Weights of a small transformer language model.
Size: 10 layers, width 64, 2 heads of 32, MLP 256 GELU, vocabulary 683.
Architecture: LayerNorm before each block, learned and rotary positions, no biases in attention or MLP.
Training: a variant of Adam for these matrices, 146M tokens, 8924 steps.
Each number is 128 + 24 x the weight over the matrix's rms, rounded and kept within 0 to 255. Layers, rows and columns count from 0.

# layer 7 MLP down (transposed), 256x64, rms 0.134, rows 36-88, columns 0-63
[[119 134 150 119 158 130 173 157 121 140 192 144 150 118 117 115 148 122 124 109 130 156 123 139 102 107 114 120 112 150 155 145 150 108 117 131 132  65 139 129 147 104 150 143 116 138 129 157 122  51 147  97 130 122 130 127 143  99 111 100 143 116 101 105]
 [151 133 141 141  91 144 154 119 123 117 132 149 161 152 139 110 140 101 133 119 159 130  90 103  75 164 134 141 124 151 115 150 129 115 169 103 143 131 123  78 152 149  94 161 113 105 146 125 165 115 120 116 113 130 126 138 117 128  97 124  98 104 139 145]
 [131 161 169 147 134 113 142  86  94 146 139 202 127  91 118 147 145 118  99 119 141 109 134 132 141 135  68  80 153 140 138 131 138 115 154 163 127  88 114  95 191 169 131 143 130 140 111 129 109  69 151 102 159  81 107 122 159 145 146 114 125 124 144  74]
 [108 173 158 114 147 115 162 113 164 145 175  99 180 130 100 123 164  88 121 106 164 126 121 148 142  95 169 114 131 139 128 140 142 127 103 107 146  98 132 138 133 133 142 105 106 116 156 130 165 131  91 120 120 121 114 122  63 110 112 114 139 115 111 109]
 [150 145 100 126 121 127 138 126 145 142 209 134 135 128 119 156 111 154 128 124 109 130 160 105 135 151  90 114 109 150 107  93 184 128 139 134 143 128 106 133 131 148 160 141 114 126 136  98 112 109 150 115 106 133  96  91 157 124 103 117 129 103 120 109]
 [114 117 169 120 128 133 156 101 106 133 117 117 120 143 128 113 106 122 108 110  94 133 139 124 130 147 130 116  99 156 102 131 121 124 137 160 124  95 119 135 169 188 139 144 126 135 117 107 143 144 131 135 104  66 132 128 158 144 119 143 151 148 113 119]
 [122 174 185  86  71 151  96 127 141 127 126 134 116 108 172 128 106 116 135 142 126 103 124 124 139 155  93 130 120 110 122 123 149 134 102 156 195 111 104 142 170  95 135 148 118 137 167  79 128 129 150 136 120  90 106 138 136 130 122 133 156  95 113 131]
 [121 119 124 112 137 132 148 143  86 127 178 116 129 162 154 120 129  74 148 178 122 129 129 126 146 114 117 128 121 155 147 125 119  94 102 130 141 124 131 116 134 126 156 127 117 105 108 155 130 126 125 102 126 101 150  94 179 143 149 138 115 118 122 119]
 [176 145 110 134 123 135 123  87 159  82 167 113 130  86 152  94  99 139 151 145  92 125 132 117  97 140  89 123  96 166  92 153 163 128 141 112 134 129  96 114  86 119 172 100 100 123 109 136 128 132 126 150 144 148 107 165 103 108 156 168 189 131 139 136]
 [100 122 149 195 141 110 150 129 149 111 106 158 113  90 134 147 121  78 117 140  50 139 128 114 137 137  86 114 132 152 107  76 115 142 129 125 124 127 106 169 151 140 121 132 136 150 112 159 141 165 149 145 158 161  87 180 128 120 105 137 125  86 101 103]
 [124 166 129 115 119 135  95 125 155 134 122 116 141 153 129 136 113 142 116 129 132 154 140 112 109 132 123 126 136 141 128 113 158 119 147 116 112 113 121 128 112 128 114 139 105 101 141  83 129 123 113 119 118 134 149 151 125 125 117 137 176 105 139 126]
 [132 127 127 141  89 175  83 157  83 154 129 169 149 178 167 139 106 100 105 135 103 141  88 100 154 155  86 146 101 130 106 146 137 135 152 118 114 152 161  74 133 109 125 139 121 146 124 119 119 112 158 148 133 125 112 136  84  98 145 139 128 121 150 119]
 [143 128 180 101 123 111 179 127 140 140  93 134  96 127 144 125 143 143 147 138 118 135 161 150 159 142 111 170  93 108 115 141  90  74  79 128 124 112  99 149 125 147 106 131 145 133 144 120 140  95 135 131 140 116  93 141 157 147 116 154 119 122  99 140]
 [123 155 149 110 120 140 163 149 106 145 120 142  79 114 136  86 126 107 108 140 161 126 172 127 126 147 134 112 131 125 134 114 154 149  84 120 154 141 163 109 122 111 153 109 166 117 104 132 196  86 118 167 142 149 102 119 122 143 110  75  63 132 127 153]
 [135 141 131 109 137 117 165 115 115 123 197 109 101  92 139 120 126 118 100 119 116 150 124 151 125 151 162 135 100 142 122 129 105 116 139 177 133 102 120 132 173 134 115 134 136 141 116 107 166  95 137 123 132 143 114 139 175 122  97 118  86 126 118 107]
 [122 148 138 158 116 130 126 126 122 146 107 144 170 158 124 151 104  94 140 116 136 109 184 136 132 111 124 114  86 121 177 199 130 133 128 104 152 123 124 123 141 131 154  98 122 130 124 123  92  86  88 122 107 112 107 131 115 125 150 135 127  89 151 120]
 [ 92 131 128 161 140 143  93 129 133 106 130  99 152  81 149 219 143 143  93 110 117 112 113 152 142 111  94 117 154 132 156 102  74 129 167 139 106  80 123 168 130 102 114 127 127 145 133 137 142  92 117 152 121 119 132 174 121 137 139 150 116 138 110 159]
 [112  73 127 155 128 138 160 123 162  70 132 152 104 146 106 156 122 137 122 112 138 167 124 136 138 143 116 117 112 121 148 128 113 145  95 136 132 154 134 153 114  99 107 104 167  94 130 158 101  94 144  88  90 146 141 135 173  95 142 178 105 104 161 118]
 [151 117 122 123 113 142 119 107 130 123 147 170 156 106 102 107 131  96 136  84 124 132 153 147 155  98 136 132 132 133 116  94 103 151 116 154 147 143  70 139 140 156 106 143 102 152 135 117 114  96 166 177 107 146 116 113 101 112 126 139 185 106 105 153]
 [107 128 117 111 150 172 147 122 135 101 130 128 118 132 156 142 127 125 184 109 130 129 126 127 138 137 113 164 115 104 124 105 103 117 109 141 139 124 105 114 147 140 107 132 127 142 164 106 127  89 105 146 108 120 133 142 133 137 147 157 138 100 151 104]
 [159 155 111 114 144 127 139  56 115 143 143 116 120  96 139 130 122 108 141 143 149 113 132 104 132 108 112 133 137 150 130  99 146 135 112 128 118 160 131 104 139 146 138 112 118 127 124 120 146 113 106 146 131 131 105 191 130 135 122 172 181  85 104 108]
 [129 154 164 130 149 141  85 168 149 181 109 123 102 118 111 115 141 160 113 183 112 120 135 126 143  97 119  94 129  99 149 167 117  89 129  81 119 116 129 163 144 152 116 137 105 132 121 119 118 120 109 100 138  42 139 153  95 160 131 132 142 122 146 155]
 [ 87 109 196 160 135 152 153  58 101 109 117 151 126  97 108 117 146 157 126 161 118 115 167 149 146 132 105 161 144 117 122 135 124 112  94 144 140 108  80 159 151 132 124 137 111 133 151 121 159  77 123 114 108 129 110 109 140 143 130 121 119 135 145 131]
 [125 155 124 108 129 136  97 107 115 109 132 126 123 124 121 116 137 128 160 104  95 152 113 153 132 134 181 116 150 105 148 121 126 139 108 126 139 138 114 148 128 111 166  92 175 140 115 138 140 126 128 120 170  78  82 133 135 122  89 116 123 119 169 133]
 [104 119 136 115 168 175 143 161 121 129 164 164 131 118 159  96 132 123 154 149 147  93 150 176 121 113 146 140 125 123 140 121 103 153  95 109 129 111 147 147  62 105 132 108 131 169 118 148 127 114 120 105 109  79 126 160 124 116 102 126 119 130  66 145]
 [131 146 137 110 115 129 136 114  67 142 214 156 117 114 141 176 129 121 103 112 161 166  88 160  79 139 148 133 121 123 128 124 136 148 157 112 130 153 127 151 143 118 118  99 173 113 119 112 165  80 144 127 114 115 145 145 116  95 126 110  83 111  76 131]
 [142 141 113 136 150 103 122 150 103 152 154 128 150 117 104 119 175 108 136 144 158 137 138 119 116 121 149 127 112 125 148 138 129  99 135 123 138 106 145  66 141 114  92 161 120 147  99 144 166 103 109  84 144 140 146 158 130 157 101 145  91 147 111  97]
 [130 116 120 137 133 161 143  96 103 111 141  93 158 143 123 129  71 144 147 118 115 122 135 119 136 124 115 158  71 128 129 126 121 121 150  79 131 123 139 160 108 121 120 125 132 131 177 170  94 110 124 126  98 128 144 140 156 113 168 150 154 125 141 112]
 [126 119  95 123 144 133 112 135 128 182 134 110 131 113 130 131 120 121 151 125 126 168 126 141  85 126 127 114 104 139 139  96 149 132 143 140 156 104 114 136 117 109 112  96 151  71 148 118 134  84 133 106 136 118 160 162 151 123 109 176  72 131 166 139]
 [143 135  95 134 144 120 107 155 160 109 194 132 141 118 126 181 155 109 155 135 127 111 117 114  95 125  83 142 119 130 101 158 139 123 131 129 157 133 129 134 104 117 113 125 185  96 155  97 148 118 131 141  82 125 125 164 126  66 146  99 139 114 118 100]
 [104 173 125 121 174 148 119 136 130 141 106 129 118 116  54 115  89 140 156  78 105 129  98 127 126 142 100 103 151 107 133 130 132 127 169 107 180 106 125  92 158 158 148 156 178 123 137  80 127 166  87 156 171 171 144 115 116 152 164 128 124 103 143  59]
 [138 126 125 144 105  94 147 105 145 122 130  90 136 166 123 106 168 119 120 115 155  78 111 131 101 130 105 154 134 127 112 121 137 138 107 141 158 172 110  74  91 174 119 159 108 139  92 110 152 139 137 166 151 104 110 113 131 160 166 156 124 141 124 127]
 [121 132 123 128 136 110 129 133 133 139 138 128 122 135 119 176 100 150 105 132  97 140 129 125 145 144  69 148  98 160 152  64 124 130 117 117 120 145 132 105 119 151 125 119 115 158 165 167 110 119 146 109  86 135 167 101 165 128  90 147 113 129 137 149]
 [132 103 121  98 153 105  95 147 118 136 142 136 129 153 187 161 117 101  90 146 106  76 122 119 138 112 115 127 177 143  89 106 136 147 106 129 148 127 148 102 113 163 159  98 144 164  78 156 113 101 170 134 134 137 143 151 136 121 127 106 178 114 104 127]
 [176 107 104 121 173 168 130 138 100 137 169 112 129 136  87 149 127 116 101 138 132 133 114 122 136 145 139 157  83 123 128 106 128 138 134 124 108 121 103 102 160 154  97 119 140 137 121 144 134 118 148 110 151 117 169 114  98 143 149 112 119 100 115 147]
 [111 153 136 158 128 167 161 116 126 149 127 135 155 108 150 134 117 111 133 114  73  88  86 168 108 137 145 121 129 128  89 138  96 141  84 110 136 133 108 122 122 117 152 157 127 116 152 150 119 134  98 115 164 154 104 137 148 148  92 140 110 117 141 117]
 [118 115 117 127 149 126 103 146 137 133  55 116 107 117 125 121 142 167 151 133 132  94 159 111 175 138  97 111 110 144 133 129 157 160 118 136 119 131 147 127 134 130 114 116 110  58 127 123 104 129 148 150 164 147 135 140 110 151 146 149  98 123 107 142]
 [155 110 110 125 126 126 125 129 121 103  98 127 107 154 150  93 133 111 135 126 112 114 166 149 147 131 140 134 126 112 169 125 124 117  78 156 123 152 148 115 121 154 126 124 110 105 158 148 100 121 156 147 135 115 110 107 147 164 163 106 116  96 140 125]
 [130 123 119 160 121 141 141 143  74  62 107 162 123 144 137 151 151 135 142 180 144 115 145 135 174 129 133 127 109  55 161  93  92 121 114 142 111 114 107  98 155 126 135 137 152 133 102 139 159  89 144 135 104 117 141  96 125 133 138 113 122 127 143 148]
 [140 136 133 117 126 145 138 138 105 102 172 140 159 114 151 131 120 124 143 124 118 131 143 140 124 113 134 150  92 122 109 126 148 124 107 114 131 112 134 138 131 118 140 124 142 145 145  98 119  78 122 126 132 114 107 160 136 123 113 101 174 105 148 129]
 [ 99 120 151  99 118 109 159 113 148 120 148  99 123 116 149 154 138 126 119 107  81 147 186 147 109 172  99 175  96 133 133 130 151 101 156 124 128 104 139 140 143  88 127 115 132  95 126 142 124 115  95 112 113 163 100 113 118 104 177 119 156 151 140 127]
 [112 149 191 133 124  87 134 176 145 136 142 145 159  93  79 111 191  83 139 125 111 108 108 136 132 122 158 118 108 128 168 121  91 100  97 154  72  89 133 157 179 148 131  84 132 163 157 164 176  62 129 122 102  59 122 167 146 131 119 108 138  97 140 133]
 [ 92 105 110 161 139 108 111 133 136  96 105 151 151 143 148 132 126 106 138 121 149 148 170 116 147 113 105 108 134 152 136 149 140 119 120 146 132  93 122 100 124 130 101 129 103 133 163 140 111 121 117 152 106  93 110 117 136 139 158 153 148 117 138 134]
 [137  96 128 123 148 120  98 107 136 114  97 123 113 139 125 111 147 105 131 105 146 145  84 153 137 120 169 151 134 101 102 144 141 122 101 161 134 102 162 149 107 131 133 125 121 103 106 152 125 149 115 132 114 122 147 125  90 139 142 146 125 181 136 123]
 [135 133  92 141 132 152  97 142 120 138 157 114 125 117 127 146 123 117 113 155 119  93 121 117 116 159  91 116 184 159 115 130 142 108 171 141 135  81 132 136 144 127 137 126 110 183  63  87 126  94  99 130 130 110 113 153 188 102 140 107 148 159 113 147]
 [ 86 132 122  77 137 121 139 138 134 136 150 126 122 124 128 151 114 113 125 145 105 153 109 111 104 123 105 169 152 107 143 109  96  78 115 122 152 131 115 117 127 118 127 166 188 136 136 120 156 114 162 122 166 114 136 131 118  92  91 121 144 118 184 156]
 [ 93 122 157 131 110 171  84  91 147 118 154 155 120 123 116 164  87 147 156 132 157 130  62  92 109 160 124 138 127 129 103 135 107 120  95 136 108 144 122 112 136 133 136 169 135 183 136 125 145 111 139  88 138  98 134 111 146 133 110 140 140 147 153 145]
 [145 156 143 114 162 145 120 115 130  94 156 114 156 132 132 142 174 127 137 134 114 116  79 113 107 111 141 105 156 109 132 104 122  94 139 120 110 129 143 163 179 133 107 155 131 149 104 111 136  70 108 185 144 106 120 129 120 147 138 115 141 123 107  98]
 [126 105 121  93 164 154  79 177 103 124  79 112 140 177 109 152 136 142 105 139 156 166 121  87 160 138  99 139 129 123 147 127 132 134 128 129  59 143 154 151 128 132 156 112 121 111 149 136 118 175 128 129  78  69 101 119 163 137 118  82 104 173 124 129]
 [ 95 118 128 169 190 153 124 123 110 118 110 129 114 146 105 148 105 131 140 143 105 167 129 137  98 121 104  95 138 156 126 134 151 181 165 163 102 102 126 207 160  79 140 107 112 104 106 102 129 109 103 104 115 108 133 141 134 110 151 109 112 135 135 118]
 [123 154 128 136 147 159 120 111 124 126 170 109 120 113 160 157 133  82 140 141 125 120 116 118  95 143 125 122 117 138 126 130 145 131 176 116 127 122 129 128 130 145 111 130 120 110 147 121 105  12 139 136 149 159 167 140  85  87 129 140 164 114  87 162]
 [100 130 128 153 154  94  96 126 144 147 189  97 121 145 104 116 155 140 112 164  99 116 100 138 112 139  76 108 114 101 123 156 107 125 125 116 111 132 115 105 175  94 157 178 131 129 141 129 117 129 130 178 139 121 123 107 109 129 144 150 154 135 119 153]
 [149 137 156 115 169  86 111 136 107 160 149 133 110 133 104 166  96 158 137 179 109 138 115 121 120 197 111  71 121 127 118  88 120 131 168 120 133  79 129 138 132 105 101 168 178 111 111 113 154  62 112 106 110 154 136 161 187 115 119 136  82 158  97 128]]
# layer 7 MLP up, 256x64, rms 0.135, rows 37-88, columns 0-63
[[161  98 110 115 107 115 106  99 143 125 118 134 135 162 117  87 135 121 114  89 117 155 147 115 155 114 165 127 169 134 140 112 110 128 209 114 142 136 132 123  67 131 138 134 151  92 110  95 114 148 158  98 163 169 129 163 108 130 137 111 120 137 132 119]
 [151  99 148 133 114 111  93 144 115 142 121  97 146 102 118  89 166 152 162  87 114 144 126 147 203  97 153 134 180 126 130 107 104 117 142 167 138  94 117 145 126 126 143 132 121 121 146 132  59 164 137  88  94 151 194 146 122 115 104 147 107 140 142 102]
 [133  96 105 123 113 118  74 102 115 144 121 137  78 141 106 111 128 125  98 134 114 167  81 134 121 139 164 145 184  81 154 163 155 110 133 131  98 165 147 130 123 120 108 137 161 108  91 166 128 159 133 124 140 112 154  99 147 131 170 161 105 165 129 122]
 [128 106 122 143 105 128  94 146 113  89 136 104 146  94 156 141 124 136 132 130 124 106 121 156 149 159 109 122 140 168 138 138 103 151 125 115 153 129 122 204 102 129 107 136 116 130  93 127 130 137 138 120 157 138 128 127 154 123  84 112 133 101  95 180]
 [136 109 128  95  85 118 125 149 166 146 120 103 116 134 118 128 179 148 116 153 114 155 111 102 124 157 135 118 146 149 116 156 128 158 130 114  95 136 153 125 129 138 116 109 156 137 121 153 130 114 136 135 133 152 133 136 122 137 116 113 113 118 116 155]
 [ 82  82 118 110 132 109 117 113 118  86 121 144 128 150  82 111 159 136 103 120 145 153 107 121 137 139 151  91 174 142 112  99 130 172 126 151 117 131 120 124  98 105 132 131 132 125  77 166 118 141 173 134 135 150 111 163 109 183 169 136 100  90 133 143]
 [142 163 140 162 120 126 122 119 140 116 125 119 126 106 102 106 138 170  92 104 156  92 127 133 138 159 122 117 152 117 124 152 107 167 163 109 111 120 140 147 132 136 115 159 137 148 137 120 117 117 127 121 146 145 132 144 106  93 102 102 135 144 111 116]
 [134 160 115 114 102  56  63 140 114 166 123 116 130 147 101  99 164 119 108 164 148  98 129 112 142 139 120 135 160 120 108 128 104 160 148 106 166 107 116 140  88 143 184 137 143 130 125 166 161 146 118 163 117 123 137  89 130  90 134 110 129 147 115 116]
 [141  79 148 139 147 105  56 134 104 127  86 143 128 137  84 110 115 159 149 153 165  88 115 161 140 131 150 116 101 142 103 157 129 126 129 108 113 104  81 183 137 160 117 171 194 118 104 125  85 157 152 118 147 127 173 134 117 140 102  92 127 126 106 124]
 [ 99 111 123 141 117 117 161 132 137 124 120 145 103 109 112  90 139 142 183 109 142 159  96 137 120 118 132 129 110 120 122 182 107 117 118 176 111 164 175  94 145 115 135 127 133 112 105 131 113 135 116 116 135 138 106 133 131 140 142 134 125 113 113 116]
 [107 145 127 168 117 127  88 139  84 176  89 144 140 139 125  94 131 150  89 153 192 128 124 137 135 143 170 162 131  93 139 197 127 123 119 137 142  87  86 107 121 127 148 101 135 134 109 134 135 134 191  78 160 140 163 131 124  87 105 134  95 124 110  91]
 [113 134  92 172 112 119  95  81  97 130 145  79  84  93 128  93 119 124 128 130 143 163  93 154 132 110 139  95 168 155 121 108 114 149 163 142 167 143  86 124 141 106 150 134 142 106 147 149 121 203 162 129 116 137 107 107 103  93 155 134 131 128 160 139]
 [106 113 124 131 126 114 152 158 122 124 126 119 134  73 115 119 153 156 147 135 170 106 138  90 198 123 168 121 128  93 154 132 145  98 100 135 124 141 113 146 122 125  97 172 131 126 118 143 133 123 123  73 140 192 131 126 134 127  72 107 131 129 135 168]
 [100 136 128 115  84  80 131 104 177 155 141  73 127 108 103 152 118 129  93 149 135 154 149 100 145 199 132 129 137 154 131 139 133 147 132 125  91 126 109 139 131  88 120 145 127 102 115 154  99 148 162 100 105 113 161 131 123 150 118 147 155 138 160 117]
 [175  89 122 149  98 111 128 109 123  99  90 126 114  96 116 128 129 134 120 130 112 182 114 177 138 127 144 111 108 150 144  91 123 132 171 135 144 123 132 109 112 136 132 140 126 108 124 131 165 173 158 139 136 122 146 113 146 117 147 105 101 113 109 137]
 [142 114 107 106 118 111 131 109 185 127 120  99 136 127  90 140 133 167 154  92 199 124 117 135 136 139 169 137  83  72  93 123 155 135 151 155 149 143  89 141  98 156 115 133 143 103 119 146 135 122 152 110  96 145 142 153 101 113  93 114 118 126  97 148]
 [113 141 122  88 136  95 151  92 111 142 135 103 147 110 100 113 120 152 101 150 141 147 128  67 167  95 170 130 153 160 122  98 145 119 142 129 121 140 167 145 125  96  92 175 155  94 115 131 159 176 154  92 145 133 103 108 127 168 126 147 108 146 123 110]
 [ 95 145 155 131 114 133 160 128 149 133 131 100 150 110 117 106 149 150 139 116 133 128  92 126 143 167 146  86 160 161 128 114  86 138 155 178  88 106 147 136 136 140 114 105 142 128 104 107 107 135  83  84 139 135 137 165 155 118 116  86  89 136 146 112]
 [139 152 142 136  95 103 125 171  97 133 127 111 116 102  84 114 127 135 135 116 135 110 124 135 155 126 148 123 149 159 106 106 139 156 139 124 111 116 128 130 135 117  96 133 142 153 120 131 108 144 122 123 130 135 139 125 141 142 145  96 149 110 111 105]
 [124 155 169 161 128 121 113 118 107 160 112 134 117 111  82  81 118 159  64 106 140 149 130 138 171 136 157 101 148 122 151 148 110 179 115 130 103 129 138 149 127  98 157 132 148 108  87 105 150 116  72 145 140 145 115 149 119 122 141 113 115 126  97 131]
 [112  87 147 119 141  48 107 121 110  85 100 106 129  93 105 139 115 118 138 118 194 151 143 114 153 162 117 158 155 181 137 143 140 102 175 141 153 102  95 161 102  79  96  95 182 116 128 155 147 156 149 140 119 165 119 124 127 104 104 152 123 121 143 124]
 [157 118 129 121 125 124 109 107 108 146 146  81 180 129 139 128 116 146 126 136 112 166 112 109 106 115 138 135 164 138  96 110 107 153 120 152  88 123 105 137 108  81 126 135 159 107 108 151 136 198  79 164 144 141 130 118 148  76 109 155 128 130 170 121]
 [110 133 126 117 128 111 128 161 131 126 136 115 150  74 142 111 124 190  85 142 132 147 131 114 152 111 117 136 129 113 131 142  87 153 130 123 117 157 130 149 105 124 134 176  85 129 109 114 133 140 123 137 100 129 152 154 121 139 117 124 108 130 125 125]
 [145 122 147  72  95  93 112 100 105 144 130 126 120 135 137 115 161 123  82 168 160 157 108 152 136 161 160 150 128 144  87 152 115 126 132  95 109 146 127  98 142 123 132 183 111  94  95 125 134 132 105 151 160 122 176 122 103 176 115  55 127 150 124 122]
 [159 137 116 128 101  71 107 129 149 143 142  65 156 135 107 110  86 167 120 134 136 132 109  89 121 155 158 138 116 148 125 116  93 130 132 138 159 138 147 137 124  99 143 143 103 148  75 149 174 110 139 111 132 154 143 128 123 128  86 122 147 125 133  98]
 [ 87 169  89 165 121 142 148 103 153 141 101  71 136 126 136  54 114 164 100 116 117 110  97 122 138 125 151 113 154  82 147 120 122 166 125 127  91 139 153 181 143 123 134 104 120 107 140 124 122 187 114 127 157 144 143  96  97 110 160 141 138  85 135 139]
 [115 147 141 130 113 116 153 139 115 138 143 108  91 114 102  95 158 134  88 135 112 114 142 123 114  93 144  96 126 108  80 158 149 137 132 156 130 117  95 139 121 108 161 131 152 118 144 118 145 166 125 114 141 130 121 164 130 115  91 112 136 117 153 144]
 [135 103 159 121  88 163 173 125 141 128 107 117 160 159 115  92 101 128 104 137 135 189 152 145 141 130 154 165 130 153 125 108  91 139 165 130 107 128 139 109 102 142 128 118 120 104 116 116 123 160 170 127 123 145 107 120 122 115  91  51 146  96 139 131]
 [117 134 162 108 108  91 146 116 119 120 134 109 162  85 129 136 155 104 135 151 149 126  68 146 161 176 127 155 131 183  99 109 116 176 145 130 134  88 106 118 120 115 151 134  93 116  91 144 141  95 158 113 143 137 142 146 142 117  96  97 109 130 138 159]
 [ 98 140 145 145 127 158 107  89 150 135 111  98 168  98 143  86 131 130 118 142 134 144  90 125 142 166 148  99 146 181 135 116 115 149 168 156  84  99 140 159  95 147 142 174 162  72  86 179 165 132  83 111 148 130 145  86 120 110  89 122 110 154 116 139]
 [129 124 148 163 116  92 120 123 138 166 100  87  57 183 121 126 128 162 108 155 141 146  98 133 132 142 142 101 125 168 117 155 108 126 126 128 128 131  71 164 115 104 104 151 123 107 154 161 178 152 102 116 151 128 133 154 122 124 138 135 100 138 116  98]
 [ 86 136 144 129 141 123  93 130 134 110 130 161 125 145  86 157 117 148 139 132 181 128 106 126 122 123 154  80 158 141 100 125 104 132 143 129 121 159  94 145 133 134 114 132 129  96  94 125 148 129 103 133 166 188 107 113 118 103 147 112  98 102 132 107]
 [110 164 143 154  73 132 133 124 116 140  78 111 133 129 114 103 105 158 112 159 127 188 110 118 156 161 127 123  88 140 135 118 105 137 141 159  94  89 148 129 143  64 119 119 142 137 107 186 155 131 103 104 145 117 170 138 147 110 130 114 120 101 121 128]
 [150 108 108 160  83 111  88 124 143 109 142 114 150 157  78 112 141 164  83 138 100 149 105 139 182 165 146 177 124 132 119 143 117 105 147 128 131 110 127 136 141 122 119 119  90 138 118 145 150 140  93  86 174 128 135 143 107 142 142 117 148  92 139 122]
 [156 144 102 105  81 140 103 155 110  96 124  92 103 112 156 138 127 116 114 183 146 145 111 123 135 150 123 144 172 131 111 159 117 106 143 121  92 124 144 129 154 170 102 148  94 102  90 141 115 181 119 120 185 124 121 120 122 149 128 134 174 154  83 131]
 [135 133  94 132 126 140 129  94 107  90 116  86 131 156 123 125 127 199 123 143 136 128 122 118 135 132 120 153 122 133 165 131 116 126 187 171 150 100  82 157 122 118 133 114 118  96 135 140 135 164 142 109 115 174 101 134 101 138 135  82 125 124 101 111]
 [141 123 123 118 113 121 137 136 134 116 105 142 112  87 122 140 144 171 125 145 116 120 115 141 151 128 126 124 130 154 123 105 117 159 143 103 105 129 141 134 118 101 114 118 124 153 124 110 172 134 113 131 122 157 134 128 128 139 109 132 111 117 147 142]
 [126 148 137  96 103  98 120 119 151 141 119 161 119 132 121 115 125 148 146  94 116 133 146 134 144 151 129 126 156 177  82 163 117 139 145 116 139  96 126 159 112 121 127 135 116 158 145  76 140 159 145 106 160 162 130 120 159 101  94  96 103 163 102 108]
 [158 134 124 128 117  94 107 115 153 151 132 140 144 132 122 153 145 125  92 138 127 136 105 156 134 169 149 125 137 151 149 150 121 148 118 121 116 132 123 136 153 134 158 102 114 108 112  93  99 149 127 132 133 125 119 135 116  95  81 157 124 159 111 132]
 [111 120 141 148  97 128 135 109  76 116  98 102 121 137 154  93 131 166 150 134 133 120 171 147 120 127 155 140 163  98 130  79 124 126 157 153 126 110  97 144 116 159 120 153 124 112 117 176 137 131 117 107 155 136 140  82 100 120  98 133 165 191 116  97]
 [ 93 119 185 133 102  85  78 133 136 145 106  90 134  76 133  91 173 111 110 127 126 125  87 193 174 136 149 156 133 154  98 155 127  91 171 115 140 137  92 183 122 101 145 128 139  65 109 128 122 113 166 159 127 161 123 146 128 181 149 112 105 109 109 123]
 [113 122 107 116 109 102 128 137 150 134 122 140 134 122 106 151 146 129 113 119 118 137 116 113 128 136 156 148 151 153 130 136 112 150 130 102  94 132 133 149 119 109 137 140 172 134 113 138 127 125 102  93 149 149 130 129 118 143 136 120 128 134 110 102]
 [129 164 123 138  82 119 130 116 161 125 118 130 106 108 154 133 127 170 138 128 107 145 127 122 115 145 118 132 149 142 161 113 117 145 150 106  75 137 115 110 125 124 118 126 133 147 152 114 118 109 145 108 136 130 128 171 136 122  97 107 115  97 116 164]
 [128 117 119 146  97 119 128 103 116  94 113 117 149 153 129 114 151 136  92 105 130 127 123  78 123 114 139 109 138  91 143 156 131 126 112 144 157 148 108  97 125  98 119 160 145 142 119 181 120 150 108 109 148 158 195 130 101  67 124 142 177 115 124 158]
 [129 126 118 127 126 133 144 127 140  96 102 154 131 151 111 125 119 110 130 166 141 126  92 166 149 118 145 111 165 144  66 106 123 203 162 110 111  83 107 181 118 136  89 150  89  89 126 161 116 170 136 131 134 141 122 102 112 125 154 137 113 122 132 107]
 [162 157 165 150 115  85 123 132  91  93 110 127 148 136 119 101 162 148 110 138 172 143 170 167 138 109 151 104 127 123 141 149 126  89 159 151 122 119 118 143  96 130 126 141 136  90  82 155 154 120 146 133  74 134 171 143  94  94 136 100 128 121 104  77]
 [122 151 109 115  87  86 135 140 178 144 138 122  92  96 157 127 117  88 132 123 118 140 142 136 160 151 143 117 119 149 128 177 147 168 119 137 117 139 131 103 132 131 141 143 100 112 102 181  89 168 161 112 118 133 131  94 119 155 105 127 125  64 117 130]
 [121 143 126 126 126 111  81 134 135 137  85  96  99  63 101  99 114 140  94 142 178 152 142 123 149 144 110 122 170 124  94 125 135 160 146  95 157 126 107 158 120 137 107 157 118  83 103 116 126 116 153 105 119 160 194 132 142 157 122 167 111 168 149 111]
 [148 145 100 137 127 143 117 113 122 162 104 129  91 140 142 133 138 178 131 147 150 110 140 150 150 119 150 165 176 101 135 133 139  92 130 111 105 121 120  90 135 136 119 107 169 143 131  91 127 133 117 107 143 161 129 103 122 135  90  70 126 195  93 148]
 [119 120 134 165 118  54 138 147 124 125 132  77 151 110 121 114 177 147 135 161 135 130  89 169 143 166 112 143 124 159  69 124 146 147 197 103 141 122 118 148  81 137 102 102 126  75  95 118 142 127 168 115 119 154 138 192 118  65  95 171 104 124 104 122]
 [142 141 144 115 119 102 147 101 167  76 112 133 136 105 132 131 118 130 144  95 131 128 118 164 150 182 125 154 199 155 119 106 115 135 142 153 134  81  90 161 103 161 121 100 120 119 119 125 119 142 109 133  85 153 133 142 142  86 118 105 104 112 155 149]
 [135 139  88 136 110 145 104  87 169 133 102  56 150  57 117 170 148 157 108 189 126 151 118 141 138 165 131 113 130 126  78 155 115 172 127 103 132 124 124 152 100  92  93 167 157 131 100 147 152 118 131 114 141 143 115 105 134 122 106  96 147 118 108 149]]